config.yaml
n_layer: 13
d_model: 64
n_head: 4
n_kv_head: 4
head_dim: 32
d_mlp: 256
vocab_size: 4096
activation: "tanh_gelu"
norm: "layernorm"
norm_place: "pre"
norm_eps: 1e-06
positions: "rope"
rope_base: 10000.0
rope_fraction: 0.5
qk_norm: false
attn_scale: 0.177
bias: "none"
tie_embeddings: false
parallel_block: true
init: "normal"
init_std_qkv: 0.0735
init_std_o: 0.0913
init_std_up: 0.105
init_std_down: 0.105
optimizer: "soap_variant"
lr: 0.00674
lr_mult_qkv: 0.7
lr_mult_o: 1.28
lr_mult_up: 0.785
lr_head: 0.0102
warmup_steps: 200
schedule: "wsd"
decay_fraction: 1.0
decay_shape: "linear"
final_lr_fraction: 0.02
batch_tokens: 32768
seq_len: 1024
doc_mask: false
train_tokens: 126200000
steps: 3852
dataset: "wikipedia_en"
Each number is 128 + 24 x the weight over its row's rms, rounded and kept within 0 to 255. Layers, rows and columns count from 0. Numbers have three digits each. The size before them is the row's rms in percent of the matrix's.

# k: layer 5 attention key, 128x64, rms 0.0795, rows 68-127, columns 0-63
# q: layer 5 attention query, 128x64, rms 0.0807, rows 69-127, columns 0-63
# v: layer 5 attention value, 128x64, rms 0.0553, rows 64-104, columns 0-63
# o: layer 5 attention output (transposed), 128x64, rms 0.0913, rows 64-103, columns 0-63
k68 083:145140120165127144135161165108131151136162096136155140114095115144154116109124154150098118078130101111161135094125109154109155147124096157110050148140107149154104160106136100113140111119138102
q69 062:125118119139126115084095100124133130092133085100123114097148136143133133113104107147132158098134146122121100170161149162058102081117167153120077130137087119144133128131110131147143168127142118
k69 063:111150161136135118127116159115134117143155117141075116121140131172143129127165105145074102167076119134156119100093131122154112132126091095102185116158102121120161116119155157101124111142145111
q70 093:144125153170113092133168133113168144098190097120130105117117138143108159107124134126118143127112076129098150145142152116100128092110106146111124116177094132166167145108122178125111140137132109
k70 092:117173133161126138118129156075131115139164103116117166153109101117149111089183127148101116127086141115170139115101118100097142101109144133103124118154129134142110153139161160101102117162131086
q71 055:123144118119171120131153127138117144072103110169122169159123106149142127138105134151107112175104111119132109116088110126103140128129161129114158089176103075109103120114129107106139071124151128
k71 072:091080137114103127133128079136108138150091163110107124122161149112132136174127100148129156130131115131122114129195121150162117115114153084163148121139145118100163092090130139138160146098112123
q72 100:122125119150134112148148104188164125139116153111154135135153169112131161109140103081110160149092074111120103130133101132138126144124113131112147137158125104140127143106135200119104115086125090
k72 084:115121118104141096159151128120158131134156134111173091130158110087158147111142151129173132128121107126208141128120090153112130110094129126135123125097097153168137151155154139076121129132149125
q73 056:120095093183157128123147177086096116161120142110129134096133169077129149139131143159118147132145084142149122157096145123143107140157132159125161118141163089123112111084135116103122125120149131
k73 111:095088098120107125146089083123132117133080168120110147137158147135133135126109100125115142142129111161144105102142101162124089152125123120156204150121144118129105150102143161097146128091124153
q74 111:113140108102172153105113119168113108120070157147134148105102119124137102159117091114109127136091163111138101115097093089154128152175120133095120131143139128114078132132133083128118137136166152
k74 115:139151096101153157146137136115126142123123192127125149114123162180150151121123107105114090125158146117075074121140092141156111145138109122103120120105144148132149154162101102103128124127134182
q75 078:126128109112136128150139107117103145166085131118156136138155147100124109127127076097140163119161152165129148098130135142162111155122158156103160159077155133123086135102122125159149143109070125
k75 112:151170119134114135134146144104162111172159111143164157155131065152136131086169137114089119105122141128119148131098130138112154138161111163070107133140133128141127153110106167108121116136132087
q76 109:118133156117122139116111134124109163143130166104147136119125210144157124114116147122126137131174159131118149122116130120095132096100071093125134123130113103095105201132128126149152100149097129
k76 107:158088122140106136131111122126152117125117141093142123103139172087121131120115112099103154141158112154146170122071123127140144089084119171113160150137121095084122152111134130180157131140127163
q77 101:098158108094100127151105150157175117109166155116144177129146142087092126148084100087122125135137125168128129127181120134141117180132099112148135154126142146103154153119117117139136098121122150
k77 109:115119141062109107153140146132135151121132146103102126142162166085153128119113121091120104098114159120155128119150107157159119123147129118179136128139110145079148091098129149152089107151172116
q78 102:142137140107104136120105102109162134167132122132098141089134133128148147082116172166090078094131132128133123173114149104122142120094121134128144152108108139132152118145128080116131146204133104
k78 107:163145158152059162084077121145145123163103138144134123064144098134138129113129171166129079161096117133102134126116149126124140106131141113140123116129117133146156122130137122109093140149113107
q79 120:150140183116170128111090161128096114149133103154136119161133100141141135106111131153162128123109153135113124173124151130147147105100150117108112132139080141137116124164097126136103094082100187
k79 108:125120140085129157131096126101109086146141088142148127167107110161155150097151140146118151162127129083106109159114152116107127094084135127119110146176120148115115170125095104171131100127136156
q80 102:156108135132163096106140092082140168147146118096146121097111106139111120106134149106101126114166167132114150061170138142146126110141113161126138133096146111141107137125083119159121177121136150
k80 110:171099132123115112123149121152131189109121124086112091144154106130097113134119103150098149158130193094130152134169108107115099126131135078119108142101128109094142146139142093144127168128141128
q81 126:173173110144138132129137103102169121121152127141117150128125126109105191151107095181130090135105184110127145119103145172131125117138123099116097123145081114112098092131153128133138114149137137
k81 112:160177142148107134117098146091115159161139109114132143115099094150115186115130102157115085108168178127111092089098125142148129152156124135126132103135122133115128146100103110129095100156145143
q82 113:145127161152128160118119130121083105124104102134139104118099122101141061110096143171157118134093143144105076142156095159101121150122165153137106148121162154127157132096147099129125120133158123
k82 116:123101176157140145152105160120084119156117128128099123138074130122122115149081111100149103084124152141114103134129151134072162124114156133090116145145124173163137137128097129130137143107158100
q83 105:124141153125114141196128098072095129172117175127139126096137132085117132137154150154113102113108127120119115137130102130163100149144132096098112118111138105084093170116154155126142095133137123
k83 105:159122142157147118151113111134100147172085149133089111126153133133111128130108166139158133097108119123163163116109085123113096152130117146097149139138166140072113179122089150134107087135117136
q84 096:125126127142136091186156123160119134103113103191133152163093128134182108143151173119131094129154099136145128123124108127129095128166126117110141155113115120152150106086147101084140111124108126
k84 104:130109134155116150126154130113117094155170125117112109147080117121165115147145137133132079135188115107144150137095108105127132175146103144096119070142128110122152083130101135155158119146102106
q85 122:140190162144130152125167127106127151088145130135116095120151114105149097100134147131119171136173129120113138092163134121118092124120110115097153131158134109094097121149115093172136144146138078
k85 118:144169085114104115179126138120167116094151130118091094109128118138148110129089141117119144118147124118135123085148109122153133071156147168116112100163155128139068152128139114131127156114101104
q86 117:117153154144106160158121090137129061132151137155122121108104126120108152130068116162128122120153128140112103103102149067133127117154121129173153140154150102110141089144149110157131100101148136
k86 111:151156120123119158156094140130149114143134085145112125096144132129124122114107159089106115128123119139149114126174162079117110144187117128165155113137167154096153085139131113151124092082128153
q87 108:161131119145118149166123112103104125097095091174123124136115114119169108158101084130131123116141093166099153144132144117152146120119117150088131113192137097150136145125152084117152144094152103
k87 106:140157169128090144160130127137080114093138133144131145163085105155144096149080105105142141112157131152109145169146119096148137095138131147100131068131160110116123119172142099112135106128130125
q88 105:134174117117128122111068120129109132129120119090101152134169107162109138117070131125118140120142156119165156143115142164121082138152084110097135145092150145141154119149132124177100114101148116
k88 109:069143144118133153066110101111124165092104124123122098127145108163128120124106145145132133142155141128143114108096096159130149107176087114099120185133132167125127128147147118118089135144138160
q89 121:119131091156166087110093188146141140165124153114167120130155119091115093109136097136148113120073138136121163124132100121143165131125142116144128147101115117115120146129107137079178132135149101
k89 126:103123113128146082136081112139138154116095143122139184162117127118133082123125157118148133151108112072108172122140112147147167157154131116141122112104089128172115162131098146147124147111162144
q90 112:092158149130123105134159176102139144106142093171127100118140116127078123158104158122111132095104100151096083123107134171110128103127100150104123118149187152130086120129158116138143133130136130
k90 113:145123116133131108157117129099105140095134137152110137155133144125088105191105137136106131141112113135114085121105172158171115133103061170128076113117161139121126136133103141156131133153129095
q91 110:168133144122133152147105117112140120129111124145138089154101137112118148185121116127133126087129099096109112086192145136130102094110150143130165076125101123141142110141130133100166083119105160
k91 118:148136140125128123139140121135122145135109129090121095134151076107117117155107141144153150047155125117142122146138139151124119137117132115129127096191114094140188106156126132106152110092136180
q92 111:107136078128133133096131121127145126170137127161116125154102172113140129128120153115103107151114102189151159151128124126129119130149130115101171111108169155069092103142131132166099138140084135
k92 111:113103099144126123124106126125110141158142137118120155096158134132166121156161105160099146099132086164116134147100143173144121141130168113084118116125136185072130085096110117151130162142128142
q93 113:144135156136114156133141135151156127131100150132175161084110133118152117117161127166087147060101145140105135163127155089124135136106105125119131138127169151150108096118103139167102137087131105
k93 118:176110136119104079127094132122147083132134144148189098106121153124118081117144121103141135113123153119131112154160098114128145136107084113092154121139187150140118089119127135141138164109134152
q94 113:172096106116165141171075155154125102108172114165114146122189150140172096113150143113114120089149125132143113134111134111132113109138109112122109099146134120106165134135128165108118090143133145
k94 105:085121105144109123110116150123119097114144096122093113119136141127196154151162166129138143134114132137087156141099127107170110146143074115136115111144155155154152161115150147107131090114085145
q95 119:109126111130140114123115120121095165101152106127134102123140118113052140145069173180114145092101120124107101153170160094092128120141132118159118117122147120135125103104137135145128162131151151
k95 106:118121115165151125155165112108112135068146133159118122141121142159094152156101140180127110087104115079103134117165135134089150100110089129139089133125149164137149121086134120132126110130139152
v64 093:093160092121127077118161129154149145130131123156099138093126119189124144162142159104127085137121127143137106088134117108105145138164144134159112070161139129130115150113147146161106132094146107
o64 102:128072132132128145116112136117161157145085145123152115163121129111123137141134186126166159114115130149114172187161120123130104141071143130095142138109135149132099115147152131125149127073135150
v65 096:130137105126106139186157150111124125107129137113122171129161080116122119099138113126111123123152133127097136160083118193101114128152156122131118142147173114182150178108134122128129170132123151
o65 096:117134135144150135137125147153144138119139138150141124082154127088131093129126167119113179148111133148122138168152158126114121145101122169117109099197156155129142093110147152147133143122057122
v66 097:093136142116095124142084131081120109157134130110073155089125124140153092180129091111100149136098111129161117123132166106146149137115113080131133174162121090135118146121123150149128120107141111
o66 088:131154086145167132121154151128123152130103080076120090171136134078129175126135126158115133138158119094141129119136146159145109117159111124082109161125139158113106151098113129131135117108094162
v67 086:146136114135114124122098119162092112102151149170171147190116117119165108120094190132157163122108135088159131099141140140094120087121138105142130119099123152122133146144152123078118131142131133
o67 099:118088143162142157140116126111187163111099129145120144124119110163117151139148105141125086127145118130120096125107127131131111135108109159175154175124107118110120166069109122104107080100126098
v68 093:092131100144151116128081113127154092151160145139149120147136116122144118121133134149126150091129128180120138129127111186126153127093101181137125179172113100159131121123119105137127101107078152
o68 095:112120111134145131106159118138115088171178097095130172070163114113096123128128124111115154156126138088092089134125133097122135136143129114140104144098127073107100114107130111118150117081129132
v69 096:111082146165119112136123154121164185109110107092146092134117129127127094134163160092126107088149126144145103150147158138096121146109146111155146106097148104104134162117137111167133099162101140
o69 101:147096119131144151124141112160122102087143111189146110103136161141136135097090140130141134120050104135138141125102108090089170124138109132132102116122132123149109122146096093143093123133153164
v70 103:115157158146157056145153116119159139165149160133164104111097142138128116172130123118118150087103121147131143096122137137124090115103124158141118159138090151082100122108114113117137088133099133
o70 105:122138051167166150123131120152077108141118115094100152160110132139117137101114147122160118122149136102121113158135136125148142136150140161158125117112137120184153107181130099088114137111135140
v71 101:122104111127156152149114176104091167155106093141133130134115136151124138122158152138168164091156174141108109119146122102130116136171152154128109107096100131121147133131174157108110170111089134
o71 092:148115130125087078118123100117125119113188144123117094113075155174167108135148103086146144089127091153112132157140077123135140139108116110119139112141141133107098121085097134129110148127130132
v72 107:170131115127128133181116133134151092085093106103139168154116158110117158143114134117126143160098116140130130140151132191127150124083112072117124136103115114119117117138116127190150133110094131
o72 101:176164138124171147157136137157116160121141086143120134098148123106094167105130120164148097136163128116137146085104111118144127115140101138136099107133094117092144178171114105130173109117133127
v73 092:114161167098123140137172093091160131097128135123163115130141130139136086159160138136132093118122126115106133074067131124101141144108105141129149151151137126114187169092122104121149121133147128
o73 087:155105074117091153114146154105127112134104110108120111104112113101135115083107188111104155165137158160123130140110141154155123132154132163122107126158113127138116103116154134133098203140128131
v74 096:101118076131130103158143159094091127118081146158157187133085127123124152148107125153114120125117147098137183118156116115120131101130134126112147134099141136128153154136174159144150150130093099
o74 090:154149124115104140142099131133104105073177119134128099142087133143137118111163122124167140162163113142115116175163147131137099100157134149117151119163151133117115143142138089183150136117082140
v75 093:121148099120143143186159139109132106115156143150165143119093164113085124082107115151137145092149198116144160133142132169095134165133136124138117123096124133144131153139156123117170116152123121
o75 085:142129107136153134133098152154089102090138129160109116127117132151119157106157120170149144131124141105101078140146140121152135109108119144076062110129152093107129088130124126084100123119115084
v76 092:149135188176122128120089089133135151154144130137138088154108134138153094133139123132080123170111131132133117094121124105143154159107114115133067141169125092113158121126123135133148158112083144
o76 083:134117128166111143140150105118096130101129151107083115099147097138122163131099130135138129128131119120104156114082111157091104139147126106132152165061157144117156137101134127068088119134150160
v77 086:158108141116149073096120123122156112062132148166155116089117106169107150114156111112129161104129112130159094093164108102131077123123142134111108158092101145114144128112134121133138108128108129
o77 072:110156140146167129129105139119115094162110108098127107124102099142128073155137148122161135137144099159150129137164122092135154124128132068078114136101117087117134128144129082098111139127140078
v78 108:143133067113170115144170152094143108117110140154104070140132162093108121138125131141106139128124153152102126126085146113170117108146175124137170137130099144141089107131148128137145105167120137
o78 100:128132106124119176129085158142112074170138088123137137117145166123130113126145095136162128096089104143145126151166103137147120138079126188140152115169122147134169116146114147123139137112131112
v79 111:145152110105133093110165109116121169132136142157120141108178132146142127118106146138132125112144137098068130175104142119143086117114127108112112177101089170142118153124154108075131102109103127
o79 104:106143129156105117162138126121151132135071139147129092118118160083160143110161105097149124136132070119116134113165134130147154158183120143131137089132146113167108118140102135128119145089098092
v80 094:176128147121169122107155097082120143139148147107135130114111112147145112138097122095111154156148080144098115126084147150112160116149131089155134142160153129136100105159078137085139141098120124
o80 092:104127113139144111116155140131112127188140156098112110120149133132145186093088120092074116168153089135137164082132149105148121156099133135147147108138122145177140120119132108121145118154109122
v81 097:125093172136127118131166150139135141130098128089157154149121143135082137158125131148160168122145170135146133165142094055147127121120152141151164180144147113135097130109138142109117098140114129
o81 096:094175124105145130070138113133123115144160129109145135137097114190183099108169102148123110177124123113132142160118114138097156127160154115146148129160130111137127110149110087144111154143135118
v82 109:109113137117142084151166089144090097100091118099150125120135100085145130084130153155144141112098158146125136169117126093152079140104135145104143096102104136138169133124176142134143130130140133
o82 098:145170091100131168128119123151145145159127148136089127118099127126152096148167089078141146178121166160129133143123114151144144122112086154115137129106137136128170119110153116176104131143152162
v83 095:160135167086140132142135087144178164146178114095140126152133137127146111149138137120105139080124162141110137136094145134062095144131131093118115160096151134141121133141124132092129168135156131
o83 082:113142144152143151130161148132135128146132192137112128108119139109121179122130171083106054163145107106123126131154094131097146171105110164130124090121104110128097131140122107128103137152140138
v84 090:114109124171146114126159130130086117146134094101170149102156140108101160106117144108169114105155115133117115098124107137091098134115120110095126175159163095073124134133130155120137171151156126
o84 085:118105112130105123118113114150073152087113146141104133106134109123149085107106140147108121166122143083115132143136111096143148130172134068118131148148101103186124098106151090156148133132103115
v85 101:162096093125154140124176096153147089106095134150141129147097142073109145125104179117121112140155119106130140162123144153123143082106133089109187147116144127143127142126142145120099095122120126
o85 089:093136137104124160149100140126159124139127089138163110109085110143086128098111083140102115150117127117155136102156121130131128095141103181117154100145081083116142150158121097135146114122177134
v86 097:153105127137116120139132175088097110123124135132088151102087109102122128104162103142139139147151115146133180135134118170099125149083131134109167112148127116158154125133069086148085130123115142
o86 095:122171128129119147132147133173155118103154147151127130120157136143104112158102138092086164112144156123095151110145172109120093105150121104132070142105095159088132101115181136142128141123144127
v87 096:152112113123156103104168120116089176097091112142132132120132133184104114144123153162130131116141094191125102110096116124150153122144120135117132104164090117134179119156085147149137138130117129
o87 091:153103130130106125159132130127139091156144137134124113123130153122157092090117156076164164116133118157082154121095102105152109133108101112125124112113060134137159137138177096132126142128089105
v88 089:174136095102146117113134100124126139120183116173155139122147156103171127098130092153146132130134148105141114081120124154104074117081115126135108130132104160089099143117113136105148105156113151
o88 091:133103092170123135131130151135143170132133109129114122120115106140131132163142088147152098101141126105131067120167115127133114103164107139134129164128116074147124146121159148136117145152149047
v89 104:145124096086104146144095195088105189150151140173148141143144107157152111125129144107137099136148115102120133113150140084104109119117141118109101147067114118140128132131165134107116131119125134
o89 105:137117146114082078140162103134145125086140137128127100133085129125096162147110152120146118125122062142087118176165123132105112146115118137158149150147163134114091148098125124148132130143086112
v90 080:131109118078144114153129130082134107150127113109132136128130160162081075148129157136114152128151139111066145117139113146115123139165154142121149077127135117125100118140153126131084077138086135
o90 077:135083104136157150089138131164132110184126146104169120116135113190145098114151156133157147085141123099112103123154131139135137135143099133175129095166153143122134129140101112122156132148117166
v91 091:093171114145117095150125151118135082112124101114139142148144129144109156164124130138148136161091094119096128166150098112121100110170160135135132173069150111138109111137113101107150144114100163
o91 091:157132120100133111070086114123165134148138140125152141078154120113116116113156125127131113122169119138183113163146150149083160144107138140153099145157108121091115124134091110105149091117097144
v92 098:155155048123108148133076147145117100120142109135175120100117107108107143113133111098107137115128123076146142121163088141133078127093134160113097131110128160130136128161106133137122109152136133
o92 094:167145142142129123149113116173149084140161105131097135141121115140133118183123155120141124098116127087129050183114095141140112132139125143126154142163130104160128132141164145104143106151106119
v93 116:137151059124128139147169135104113118117123111120118120178126160186131172130099143137142136162142093110104124132162108121151108166143137125105096165107153149138112113099131115127100115176114139
o93 120:124091142097114117116090091153153123136080152087096066086139145108145087143135108117152130096124106118111127118176123101091136110121135116124130109140102112087118152141092117114149107130128100
v94 087:135159105156119144136132116136069128152124114113111151156121107125079146081098140107109141168119180110115106121087154095073093099158114137129168115106110126120140149132113140121140160142115118
o94 082:115105168156133120129129190110117112107140102167126145136108145133143141101185155107136130135101120126121158128144162137091124117139084101135150156177074120119161099130118156123087114129151118
v95 103:141156111113108127097129128110119166105128141168057120164083148111089081151132119128104141135118131141127102164146096081130130152179109120176157128110151125136114128151155129128134133126143107
o95 092:125134158165138181109119141112151077121143125127117109142139129169171143109158140115095116161130105128129137142092135151139141106109130114103127157145129147143099154132130201132130084171167150
q96 065:089141143139147170111105134121159127106118148146162104143138145144133168172126124162126144105101107131142118142094090151074118101088170169127144104127177159107134122118094160106133123117132130
k96 076:105137119152126176092074144169141113151092144102139120161159130145141108145120144157114141102107132125131096105095115139087105119086107156145128087151147145145141166113117155105164139112164122
q97 049:097164080099121132136154166139158148168127082156143136137109143137112127148080147141099105100159132154160120096099136139134106164145093104138146150123147142100123115144161115141137127117187139
k97 051:120128140147127126130136101126122142076136096191119096131124100115099120162085091098101150125152151141144161095158157173157136122117114115135153151129162133098139098117142102146154110142150171
q98 065:134118177127154112096120147115150184125119102117155108102131109163076114095081157133113094146123149123152136103125148112158152142165128125166146135091122152115152094135135107153125138085136101
k98 058:146137183116153126100139141077138155101114085127175117117124111101107120085091129151154112141110156130146126151143115126182098131127135124124125158115117145111154085139127091152089121083132105
q99 060:169092102131144056128176137142138111116150110123113115162137095131084156104105112102130100130125123095131130130152124131104187131144131117130109138109107133127075124076117096142121146142144145
k99 054:151111140127136122147117158068103114130123084125110134138128080079107143141126109125141107136119107145124139142141117124100141137108138116129119130073145182131090151065111138131076179136133125
q100 060:089148145092127130104129183150109119108159150138127155155101085161117134144156142167138148145083141079130128115129110146102087101100098110126148112144120124109131122103155177107125113088133138
k100 055:083158118111110130080086205140133134139152121113100174127126129162117129175135122133102118110101147124139147140082162130119103120106130148116130109161130118151132124089135131169112132116158157
q101 069:110163148128132149137126125141126096133120165160122106131099122153176142126176100099132159119116128138116171164156133112131140140106156151080129083151143075130104135146124147100116156184122142
k101 078:098126096118125129130102122187134135154130165101105101126152130163143147136124143080110125112170095119076095098171167134113128111093110129160116112149113107124124133143158143118149099155160104
q102 070:136144114122156125143144120117107115142115099128123105131115094119164101104149145112125169130139121116094187135177139155146148110109126120097131074168121133113103111143153091090126156176090162
k102 072:125112098121154167122137118179111117132132136075119087141152126164145136127154182117101131097134123099108112106175178155133135100136138126143110096142095076123136142142146120124139122175105130
q103 072:126116128086134156147122126122152121114120154154092125144177150137157151124101192153127116131110111126148103160133089144091110091073128116133146116105151114185145137146094147109130141153101117
k103 068:133101132116127165094066098134135148134115189135125105115151177145125149132092119101130145132123141124136100126113144129126105143089118186164106104112157119133139123169129122140153071117110111
q104 068:105174117152112098116087135119104118153147108152139156117122158120111182170123081106124127126153148145076132150141157143146135078158117095131137139138124122099155133128152155170132096118116158
k104 087:113167095136092082183089120142140093114150127123140135149145109119080152145121139130087118082122107132088115121108184133144151112132115110136142134104105118098106098110127131127124129165159160
q105 075:139181131138158134153147141144148120157106151115134147129066082147128140138096180138127106141092106078144117128114114106127147145107119099077142121138144129130126123109127156090102142161163160
k105 080:151170146144136121120063163157128143109088127110108102118181131103116124155109171118102098111133125117092117099158111111121127156091150127176123117116083127144159113147158141148125133154140129
q106 075:128095137119122156151117121144118114095155151091134123085093115130121151139112160131088098150100149105111091153170129105100136109121108112129122143138140117161130131105132092112108142191124198
k106 064:161109169119142132132144159111135124150103144144143129089125159124119154127103127137141074145094144096069125132180162122099104146104140129134099147177101142125127106095144143098111147157102154
q107 065:172132137169126113096120134094097159096108099111164119121104125144088144110096133122142115129087132160115135148148124130134125128105116133109113100179112117146154131107151171099123173109184092
k107 069:161162137130106094139129128085092181087109088101140119138164100123128125101163090138148139115141128122117158109096150111145174108150132112111140130143148128176126109105136137144137164110160090
q108 080:169103116161123055130107181122141178140120100107146137093112124106124102102152166095143093129125110162135176140154124130140116152114127143176130139121096121137128139119132142098124123123092129
k108 081:123112105152146093072138139148102133130095152119119142143176073146112118128183158146120128130126095127110155108129105136107129182126144151159108094122125119179099114123117115110159161119141109
q109 052:152168145107149092107167088113149133084115138157103096150136105124155129120101134126112119099102121128136145195168129107142094152098091128121102086134114119165146130111121115106167143144127141
k109 070:084148155150091110090146120117131156119124152166125085132096079146139127138062117138112124126117159127138154126106077137138132137105144115128137126117086130092173118128120133118155120149104177
q110 069:139178120128153137133149095127122132107167135163121116154085129141118106169085086146100131142162118115113117130123183159121107091141130141111113100120151151084070109126140118114132137167131106
k110 062:120130124152116144091141089125116183148128139166125132110079152108145115178097080135133139086122144156137128122160120153192118105134101131107110119113127133096167116113158145104123148098113135
q111 068:138132130142125128143135154164103098103107137145117180120109098117123117154120059138167168162109153106115130109102146101136148144081105110141118093174127113152108147134114117080136129132164145
k111 065:132120140096121149137137134117134150099152141150154175122120153136127161079108079090141144117136115073142136125143158093133129102165127118180086144122149097102108160145091129105144119132153155
q112 073:119147150123110090153138120112119143110163102130115128141146135129109127143162165076112179109155165105163113144105128133116126146134108171110120145069141123160162095126159112170086144117128107
k112 077:119157107102123137115212129161126099106149146149092071163148141140102114148127107131123111159137144122157092140126109131090148147126113155082103129123120109116151114122164129169134146140109109
q113 059:124159148133189137174107103110125095144076146089146142126122127168125128128110158117126126074121107122138114154076127108145116128118109157095105085114129135152116139177123160107110109116129147
k113 067:151144150096128151136131081114128149096123137115144144150136155160108140125112188136131112130123109119133113179113106132164108111158118165137099133098120114076140115150116136118082121112096197
q114 074:120173092130151148118184106115141115140089140121089143137139111147130138122107120155112098169132134131164139138115094131121149115077167140126080093137138163116112132135138102091099150180128115
k114 072:097131123144133151089147100114124178138122099120165181065084141097157186122112118125127100098113130124146105136124100129147126107103161146140109142074112132118143139145127157128110123126139109
q115 068:083118125156135131140139124141133115078139126147141167104144114144108179113130149117104139173135142165118065126120109110116139118132127131161153093080181133129110100127130112128113107098164170
k115 061:142109123139119116137118155087101112092167115135135107143146174117132145151117136061094079172139154121121121109128153134114143112110127137156118158117154156120143065092132152158109111103123117
q116 061:145154114163105124140155119098151177155119110106112102137097122144120130142117147121152147116157123087133125122104153164130144088147087123117084170117162124117096128080176113128156171150135141
k116 061:157149121134125087126088153126101149126110119148108107116095141118100129144122114121147161164161109125138177116175138140153138114082145110074119114119113093120109138094126123123136191168100135
q117 066:141121126150130152155073128122091140114152120130121142093137126120159131191131157124128111065152147135143113140165114186085076141113131132084110097132123110113107148138113150151141142130141126
k117 068:134128084152087099155115117134123137104156130131082082113098115103140141175110107121114087096125121145136137133130123140164146132157056179093152118159149128120133136158128148128113145127153132
q118 062:132171126139096132132148129085157153113145122118111121170158129103144103146105176143153116132157113096098119086144143106139142115149125127128171144164123117124091137174146142114127126189169099
k118 058:145166151161121122122129127141144188067118115141091155115147125119148145119107128147144144169108156117110147102146083128113110084093148120121170086158134127129143180134138128110105144102121120
q119 071:110103113119102127145129108125114147149121134107125146120127140098076172097175182135120120114115126133144115156174123156138114158153097165158099127102131134142170168099093153151109121140126084
k119 068:150129142143092111121151112169087115163143165087105142132134102148092135140132163141094097115097144115153127131136165116100140169122149128132099144136186157143124118131124129153102127174115079
q120 081:079109153113122126104151165136121122133110066141148109104113144123149131097140174137153148100145099133154093158113132184109129168146121140133120108136153131127072147121155125114116119091092106
k120 078:101125111113124126098084121115088072114095145141124125147108152132110132151148134112124104163113107149114108141120144149140087133107139160116121128156180114160124136149150171157177176118111088
q121 072:131146149135098126160130123085118114091108127108133154110108113092105146131156094132178093150115150152125147116161142142122083129155130123179125114125136134129189098104125112130121130077156172
k121 063:120161129115124100129149142102113129159103127149084149122124120121122144147118135069163110107142164119114137091151125131095130137183122095172152113143114078140121070135136098148100089131129108
q122 074:082148124133121136141102152090121156148134126181169171134122119130097118114116163123108113119074130163093124140114132120141122111095127170119100173101154146091083155124118096118102120124113113
k122 066:118143122135114119136119128082081094116127103186149160172128146112108114137121163138149136125093144135098138140148106133139172142101114121132145181118148137084100160097113107155079135119157129
q123 068:131100136095136124165078143137089115123133118145127105142126067084118136111125126149096135158106159114134132135142155146143179148113134099126162142126134123145102096117157056170127115147125127
k123 059:103134074118121176127090126149090155152138120156085127116141117129136129104119107143142106124176127136085126134124148152154144095120163103147118118103159153149133157123101098158179103110138165
q124 067:102136098129148122111125167113117119122144175147099177166139144156141138145092156120124184177117147145089119105160117115116124101107144133111113104148113146108097173140144156165122094143132144
k124 067:111071117138125106137135146110137157149123113087107171152126136093113152154076152122088152135121145158110120123141161104133140113088108168106150158146088166098136155115120153159107121119146144
q125 061:160112112152119102126144103156126124157139148179122159121086111111155124119141099154147137068143107153107155154120084090156139151148134109133101086140110109118179136146114115112168148135148143
k125 059:153104098154157109182141117124116110127101181128164133125111134132166113098121108156124135097087139117150137164159083075104141115158174134111089109114123123114146121135113112098157117134126134
q126 075:127095122149133112109100146115137109103116108103131145146133159128143157149103104119143102167162129085107109096131123163141118151154106073145139159110112157113198148136159095159168123128134132
k126 069:113137121108129134086103167123134146115130126080097110138122134102151126123123112113139119135154108143145124070124152123154120159127154084139158152163073137157160122144136111101145116207117121
q127 063:139168145134157134126137118088158151180117157094121120103127096074105150090111114089127115105125148130185130098161126160132119140129100134124149126107089144115152146140142113152126133143180109
k127 063:131129114127119140120112126131141165142111163112072122154149095134091158101131137115138125067142171116171111111114082172112108107170143119129112152113137158102105137093136115128098117131099091
v96 085:092157174161140119124154137125117117120125136149109150149146169154128130130191111144172130148122136104141153123090135119089133101084135152103136188128149156120128131115117102101135111185133130
o96 089:105090079119127143127088165139079176139133133126121100164160103137122123152128107155161144086107157147143121135107097123127111109068094096140130113130118094109141156124093132117123115105153137
v97 089:130079163154132120100165093133179151144126130163120137087134114133151123155109123120109134133130085088150111074127134126164116159150114109151131140144121169124131151155091109096081122108140118
o97 091:155126153102152087102128121148142088131186103171139110084115155116096104108133162102130119105105138123145144158117122072101147136154119172163105139122091112106153115102114126114125108129133148
v98 106:137107121116086098109161121113132102132183134096157140083138118103101141151093125099139114136114133129141174161130132094133135132165184175152117143158145139100093111135133145107146122141092156
o98 115:151166168161102134128143128110162144109122069147110101112100110127105164122124158102081130165122149137119157108087144159147120150147143115073151112116125123142129156159157116161114126125155108
v99 084:123122134109090125097170154115098130110110115102154122174081125126135095104113158139111138169165144139157116111121156113118143155158106164116132118143104127091145134148070087117163102152132121
o99 087:140140096189135123163110125117155119144119111112141134125124087110125160123182140150147101126087075077130123141136158140142122134150130145096163123167124072138127119110152127086102140116119134
v100 089:117115140130149138179131150061115107131141108127138184115181141143096102112138114142138092154180131136112088128157158158133119126126120110094127100107108123108128146142141129085114129147172133
o100 088:118118125171154139116138158116120119131178080106155102166101115132161146096150149142105094114152113082180141153135104106109154133104154139122178112108116123119133105142094098117113109136096142
v101 084:132096146137142139108130083166162163112128127101122125108148086083128150125127140153100093131166113158173152091140179154146131118114092124133098124135128087145131139127104161095099101110144144
o101 082:138131134073152096130109119133140093106105082143154116147111148107108109105159155105148154161061106114142123166099128105135149125186123130107153184148125111122124127123122120131136097107137142
v102 098:118118124115115103105111161084117142164148155118119120113175169136097127144162136172162163106138135064132108136151126100144117111103161129149082131141132128178120133117125126136081124115100144
o102 106:152184146126126183116116166113102162113132125147100127110160111104150151121121086112116128147153135185165148148114128154139129123141118145115115102093126157075161101140141101116105093118144121
v103 097:131099077120164126116134128125117093133103135128102147119115171154105094116133101159191142120116144141125119156126134110149136090168149178107136138148090101149139098161159150132145101152160115
o103 088:112153115124135127152145135140101146091084103109126074115154101114153159139108170118075116139128120127141116135173114152137087144096113141134144098125164133111133187152100093126143150158110143
v104 094:189100147113128132118125136098155145142131147130157119150123153097105126145154153129161124140089125084140079090179117118141207135143092122131103123168117147141118118141122141135114140153134128